config.toml
head_dim = 32
rope_fraction = 0.25
qk_norm = false
warmup_steps = 200
max_seq_len = 512
Each number is 128 + 24 x the weight over its row's rms, rounded and kept within 0 to 255. Layers, rows and columns count from 0. Numbers have three digits each. The size before them is the row's rms in percent of the matrix's.

# up: layer 11 MLP up, 1280x320, rms 0.0889, rows 472-509, columns 80-159
# down: layer 11 MLP down (transposed), 1280x320, rms 0.045, rows 472-509, columns 80-159
up472 102:122120130145144089139132084144134117119146113097143146100134131122134175123129109121135119095063169137091144122086168143098151151103137126131103100146073135097108146127112112144091096102147105107086163105129093141160098129126112108140153078
down472 102:141126123117124088096106169094075138094123109109118175118108126136111136108130119136123124161070136131081168172150116142113140164074126094123136113145106151116138090138119107069105153120083137135105114085147101179162131140108123121133132114
up473 116:133122152139125114094159103152113182117086125134121112153108119125153103073144141081110114145129156131120156125164119150123084134148109148120133149153102154127143155113129119127144102099115131165124173132143148120084128098145146122109081129
down473 113:091100162115158177154136116152153178119057141087140096140141095146161142119117129170151084122121081110138093099102169141153143142114112153148140143150142130137150133143093129124150155141164136117119106113092092140165105132115100108122087122
up474 128:089149112158155135158138095127120106117194129116176157129148075163115168114138163125137123146147088169153128147093132124131153146082142137177141158147059142147120142115146149123095117100132135179131110161152173124124119079119152138139138093
down474 122:159142168094136130123145110147178162087143118143156114126144155121130090193114117124128111109197123123125175133150088106158139118080111149125120115153093141198112129144135096151116166136154131090130108106137095105127123124130112125131106128
up475 118:118132119153121147121145137143076136128148103101159129141144134091177137124129119159145114131114110148141099146141168119110189111142091110124152110139120105176140085120073135107143114105161136084087096145109114128147107116138141120162131116
down475 139:121143146096158155155105159110137127141110114166107100145147082124163089088083144127086119103164126123157070116110101135154111158115123147143147164160105142062079159117125092128113101132134100117116102106158133151114119113086114141144125145
up476 132:086144119117122163132144128134077117148159175080141066083135105157145124126133129106138105107151083127132107106105180127123137112136107158148107168158151091115122141133132142149131131122159143111141140095127152096070144104141113117166136122
down476 140:133150158102106118154140110139161135163134125171085135140093156144114158094160121144163154095110097159123140144189112157164115100105104090131116113103128140105132119129134130139148126114113140156136100116110129142163127125146126123148142117
up477 112:123122154127185139153123116101143145153148127167145101117111141164130175096122130114119131126125110153148132090132167104132133167130113094115164150084113132139155093184134178123152089117132126107157158115156128141138143127120159121097114147
down477 108:142128128119095147153147152156117143099171125114163141137123136114129123155152120120138137122077144153122137142134167099110159155147084122184107121117144101149113081121144098111097131138178113161118153132158140110160127135149089098128154059
up478 105:099134103158106116049145115126103086097114123146129153129119123148152163121124152132086090143130093089121100116112102099136147140188189133110076136132082134135157109150157138167125112140111142135125102146127104113105097159092101172108165157
down478 109:130167080152158121112112125160148128144093131158110143145163135158102176152121069129125133170126085131130109159116095161156162169156118112107090147154146127128106151138108154120122141131087195114067146163119109142133130146098114127122144149
up479 066:144132122196159125100177114087112122106132153123130096140132089056152169074103116145132090113145114190106140091125148137115088120075123177075104130144109119119123137108149174164094167150086163108151123127147113116119135114145134108159093141
down479 062:104139109110139125120139109132135124154132132188119107135103148089126109103134123106120119161117107110120091196112145160129102145139105119145115117148121132171123126107115095176142162144138133102106145123117086180127121150121106096128160123
up480 073:111110150118113118076170119156112141091146107106122142162117142129135143134153121092094166086161107138169135164156125143152124134125128133115163116131121141156133126150159171132096181128102131146126143094139155146145117129119128104095110139
down480 071:122149128159123157159167125154113135139141138151111167158096117139159117161132114136167136100137122145143071117120170141143168105147111122107144166070101119121138133087120121119123163160157162105120143069148140139136117116092122133104141135
up481 091:122124127117071138127096120130132152095151171132148123168142144111137129157112150102137138120125117131121144153120102132141115095099127115173137110143154124112129116149126129150124129107098133119132110111152159096135175130110109136133134154
down481 088:137128095123167096078149152140098090121146116151099111122123182114096150137092071131089126161163151147165152151116125113098141164122122088150084089115123112069079102100120129101143135121170141117129139139144105154139163148083103143132119120
up482 108:120117120149119100126146081120100154187106141116151131123091165111163131142117141114104092139143113124142135126142097121129118140120131118128142140138095088109104113140130066127127124114143112122152096127131165108107093141112161170137114162
down482 107:156086144129105148066147171157125092119121105090154129109151173127102101095090148162179095158144161115097126148091152149104094109136135131117166170169130090106128129124118135145094124130165116107104116131117146095105117107160137106152133137
up483 103:169141114120158167151158083143120078145125123139101152155122133145115093108103100144139155126155117124113172143103149144136152162139110101108139140145086130106161105145129107154119156101073069143145138115125145145093126108151150134115124127
down483 101:120133110093110146125167112173143091137106153120163101099134138106136131126105148108153136113153084171118127129122099130127131090107102134164122092122111140097111149140166141103132106141103143141103150136078130104131133124118093103160133114
up484 083:152142094118143105147108121134089119120145112101214174151113153095161146144108141129161128109106119146144089102147131085154129126100082107174092148100130128147154133134090159116120135132091127127126145120109143120181112163190140142098120182
down484 088:135094126115140127137123127165132159138137124096123175127147112111125131183147143138101123095123153141139113132129107094106142117126134131142074127137146078123166126143126084146109123130133130138113169143153160142085149138154154127134138137
up485 102:117129104105170086108113071103128108133102132156126157116147104126162098116120113102134126124069138123127146136118137096092131158151118145132140124110088128063174130139119135116110130119153142148108117167104120138152066128133153124084136143
down485 097:121148125173133094139118126115147104141148124131117124087106113103098170126147139172103148081065112149156120102081121109102144109115112152146141100167115115174113104122164141079145149101121110139111136125106144101139148126113131110125117146
up486 022:096124120083117103161128134175122153085111134116103182122079127133131147128112155137110153119153142147126097134148116103103127139086108140106147181120134111114134130131135162130119191127125127144094177135107160149151076149105140167105114154
down486 021:157141158139151156113116139174120147150102109156158134133151140144160113135129099127090128123149088105136099108132124186103148129116119116149159163129119107141094164128128117137138171127170168093158108072166118168093102129093125161083130155
up487 075:133149120104105109139096125138141155179133108106140078138108099126155135121152158106164129120130135147118170118124134098119151137161133152109133127140090139165058143136113129132089092076140097136126164101124123151148110118155105090125153123
down487 071:131132146120134054139120163140133133090115146136119126109145120109112143085081111134088109124134130109150107154129151134115094117109126099110122117086137139120114160130200113126093089195124151076068139155144094155117152160143132132135128153
up488 145:083101154119134136158128146141131100147142115139123078083109142157082144103115121161123111154103098159180146094152129131124136118101123114143129117085093132072099141084129102127118135093107119190150157130157092111122149139152094103126175124
down488 135:111159116123126096135123092108145145133082121183158119149140123106210109103128134146075145120168105136146084094118132133118133147140131117176134121137134073124099136148132122119116137126114148101140116150094136161121111123189130129142163143
up489 135:132101173146108113139117121115098165109135139137150118126152121166119138135165098133126112126141168115121129103128149131111136121148145119158090108152143156129095146151108152108169185154095143097141138100125112150104104129118138147112157129
down489 133:118140131088120178072081116086109155103144126099125131112088122160132169106130129140122114096161157140123122127141161167154128123139149114128127118080164132181155104125112133127165111090127114177162101109134122102153108162152119163179112138
up490 110:100076121042120145162138102101156107129129085158138152104115067120175125157108119108142117126133099108126137110121100121126117096151152108120150159150172109129171118154119126137126153132132124096125161158160071144161110086127115158099119119
down490 110:105082130132124127134168133171113138138142074145106143150157123149143079153133137147105091111071149144091128167161126141143104167145144150165165098142110133091145125142116134123120159177114148124152085136127133163148156106092095117157114101
up491 034:119106156146107136116101104127131131178131143132109148187125149206102117127098148166092121101127111111097127155113136133131160142170164131186111123102142146117100117175153088110151100128117128098105136135119106130113094120130176096109123117
down491 030:156074097109153159091161153116104142161124120120092134092153138083115183110129127105117149102141130071107120158123114139099153138096132140118152108137116136100140161171142113110130072128117163149116124151140120100069149136153095115129143122
up492 114:121174127145070133136100122127095148105153147135167123098152121096100150159141092145130105116114112085150182154095146109178090105116150133153129137097138128131106126145137124142118126135142146126144133109118110105116162077126153137168137134
down492 120:077093112124125149116159117126105085139149165136146115109129153151101133162097164168154132108165130138138135118117142130154114072077109121124123120126111147188152147101127129192128129139110141098131100096153137147120086101101098119121134119
up493 106:145134098168105087117149106093147107130120123144186123128153143118112124123137135140158143148099118104161120144074141113177123114139142124082076131133096101139126132109154109186120101152123068080131178077163109116137091116151153059088128160
down493 107:131153109110135095208148151099146090134120125141124094136131128165147125097114106127096170149116153118108103149159127142120126144103142161132152115138118128150150163176079124133145164070089161128103146142086091120142111152104117167096169142
up494 128:116113133125150108138141156174144113148150171139123144116155083131117128097109151186104149168135126160105121149102146147137103139177126117070106098146159134137155118116170138117150113110159130103107107142125146133086161158142135093137160081
down494 132:120137105130079112137132117125085133116143116126146119119149151119137147155111184102097089088091133137140104101147171112124141134096165170118100075119139107125135122117087104076130109111162146125136148137150130106110162116096146091115120150
up495 057:156123115116105109111148131146124123079105144151181093173109146174145164112159137115148124130197118120145123141133108120098101142126183084145168129110112075152125137162107126161129141158106080097123148167060174121104120137163118123145119142
down495 052:118184083149146130143137110130146115146085186137130111093104123127126115118132158092144147109129109186082123118138078127128147150104172161096109176184115145154131103152154151104105105088104144110153082111153138120152133108086153151159142107
up496 067:107115124109125142138148103134111109137114088153120111143099145129112112132133143079166135131113072114156154106100137126096136157167103116135187118145135143161145110127112126117122083175115133109111125116149088137164110126113143103149116123
down496 063:125101156136091163174120149085147091138117147104149116180117091118088099107158106151102093109151115130128100071114112142139132135141103122145132140132140117145122173121146108117122098167117135153155162148134101122090151128137126133120132149
up497 108:118131106107136122098175152114144160101128163139114097149135120143111134125161109123142124116114144074089126128099177132142163135140135091103168116132135141140127135091135130102143094147118099132119165098142109122084117122130162096088111120
down497 110:120115139088075143095125110142111104165122113123114100128112173129145113099148109166138128113136130115131135122111131132108162128102103122120139149071081149094132130143149122104182120095140098146094088157138157148143111151165138145126107108
up498 095:103098106095132073137089158130103146101171136082127146117134144126097127125168167116144111148130158124163099146173158142147120139130084111111132127126139100138111160108074115089137111111134118117110159141124111098165064165085147161116118107
down498 099:127122143106138122184108139112138146136144138158127115172119134102099121085155115117101088135143107108127147149125127131168067102130128123137127152153107125130114131134161099101128096129137104131141086101104101146116149116124147124128106086
up499 080:136056111139134151143141141112142138082094161100187159103163081140104139130129141080133134130129087128133092152133155078164104111148093101148137142132145156138106096119131128105117131070096123120118129121129152121216116141130105128174100114
down499 072:147129132132126132103095148144154144115137129153122105139100148152120147120107146133130113118096153132122117126136143144111121174126145136137134061093143127126162130139154146115101132140128101093135113137117117126118136112151135140133118138
up500 026:155132089156153156103130110096169129136134186168137143143108091131148132171146116111138160154124119118120149144124188074156117129131107141115151123136163124123110133130154129132145078117094141158183161145103147114166123141142077136153102136
down500 024:073128154139148112101077167119130111156126140112124081116174103151132123076131119104134122112109079157154141097139144171116148136139177134159133120153116144138133114143129095125139094089117121097115171119188078166095121106142140112102143112
up501 118:128129129106148167123130146141101126206174123140115121087129080138115132128108072077134126104120120164125135133179174184154135088090156101125119116096092099112133121156097090132131085126147117150121171107143114131120117089127125088097120114
down501 127:170139151086095113108120134117096116151131140104151113142115151124130153123099157127121089132110117162187145157094096117164118148093088126123138122118155106128176135094130099171145140169105133122122113120122123127159130074139110103155105138
up502 044:138086161109115170157125123128144093128092120136119125164153175125151181091144159109127133110135169119109127152119132073112142159120150095156151173159131119152116131133185110150145111105086107137151085166150122122162121177183146150144114123
down502 040:136138132132147163156137129065107165091125163105091135129142131128132120094092138155134144140134120085148115125148105140129106108135149095162121062108135154171137107100123109109115159090108189102103148131142097103103110099117061110097153137
up503 108:141148106126185118100155118129128136126139125107151160162145103127164111127140152074134126135156163144107123113189112123157088134104126148165097155118136129107125136132132127157077110091150074143071147167121111146094137141176128146104124172
down503 105:096174134155145134137112130189134108159103129127171163147152131160130131123165128136135099134147140124154147117127113117141103150122178125093083168100158182135106147154108156147122136157144106145126118093105130072165162066114111166135113134
up504 053:113119164123126182133123137124118106097144175092122121161075116091124130140125158140080147082122134135138125110164140141118114122182111162128135154106136125104187103160127143168092138121148108108120116129148158121174113107161133127165115147
down504 052:118109127111135120113195124116150178129122118137084108146120130157135115093135112065132197150118147094154152143139144107103179156144135136100170147119115154144157129176084123127099107131136113163125066124149102117149107109146130180151123141
up505 111:147147140123100104091108110140111153138167153108150118132176065164173130123119147062133124116148131119125169125152147125161127132122126137142098130138117110096098119145127134143105146092151121143115149183116130127119160081199158172113116170
down505 113:110112107129112126138080113145134154120091142125149124101127125126151122172162133120140139119110093128132122099138158155136130120149161100102125185118089098130160121077110106103134084130133131110107140100130100170184115127124125146123114126
up506 107:159151085139111134122112134113141144151138146107125190130106124152152112136121137120105133157116112141167127134131089130072119102126108154153148121077083127151163115188121131146105075117138115081113139085092091141174066136160117098126127111
down506 105:179115096129143134121129154105116124150125124109140144160106140164143118134142138130110121116088095190107125141157119148124120106100086158146120141132098156138116119177142121124132198087087114105119116132110106109144151097102137120095086169
up507 122:129109123142109106132162138168113125137176108100112160092124111132153126137130124109087124126127130087124112142169121149106121161153146141134157139121163094152121096126105139168075113100114145135122148119148116120104123116109116134101145122
down507 119:135140108140133119156120136100116137130100125095137136075113113108122127110108077153152169176137117149153125153140130119134158141120118172133101138102122140138156119171102114166152098145143140080127164071104145184104121118140159121141144098
up508 120:130119108112101123155123134128155133138082117115114154131129113131117163113150154135107165133159135138164113153132128162120142162115129095102108136125151148163118125133105106168158126101132161142117129206141153157139120079105126122118116127
down508 122:130157119132155119125112121149182152115101136137099128122139102129098074130111146152122188145162157106124117123104125126143120103127139120126113164129109144124123121119116127146120154121087105123097168158136166134158086138137130120136158136
up509 082:150172077121145115119153131133123096145131107160138075094144103116098119158128134129157113147122164133116127143140118138136151105127134108150127156157143108134136144131124127149107103131101120162125128112123114108142089115145126123155137122
down509 080:135146116156144137120124172137140125110147164141129127140139133114116153111105132174153144133142142100129103141124149091130142145122142114095147174148115118114083101139138153142125127136142147128114130147129090146146153121130137184115108049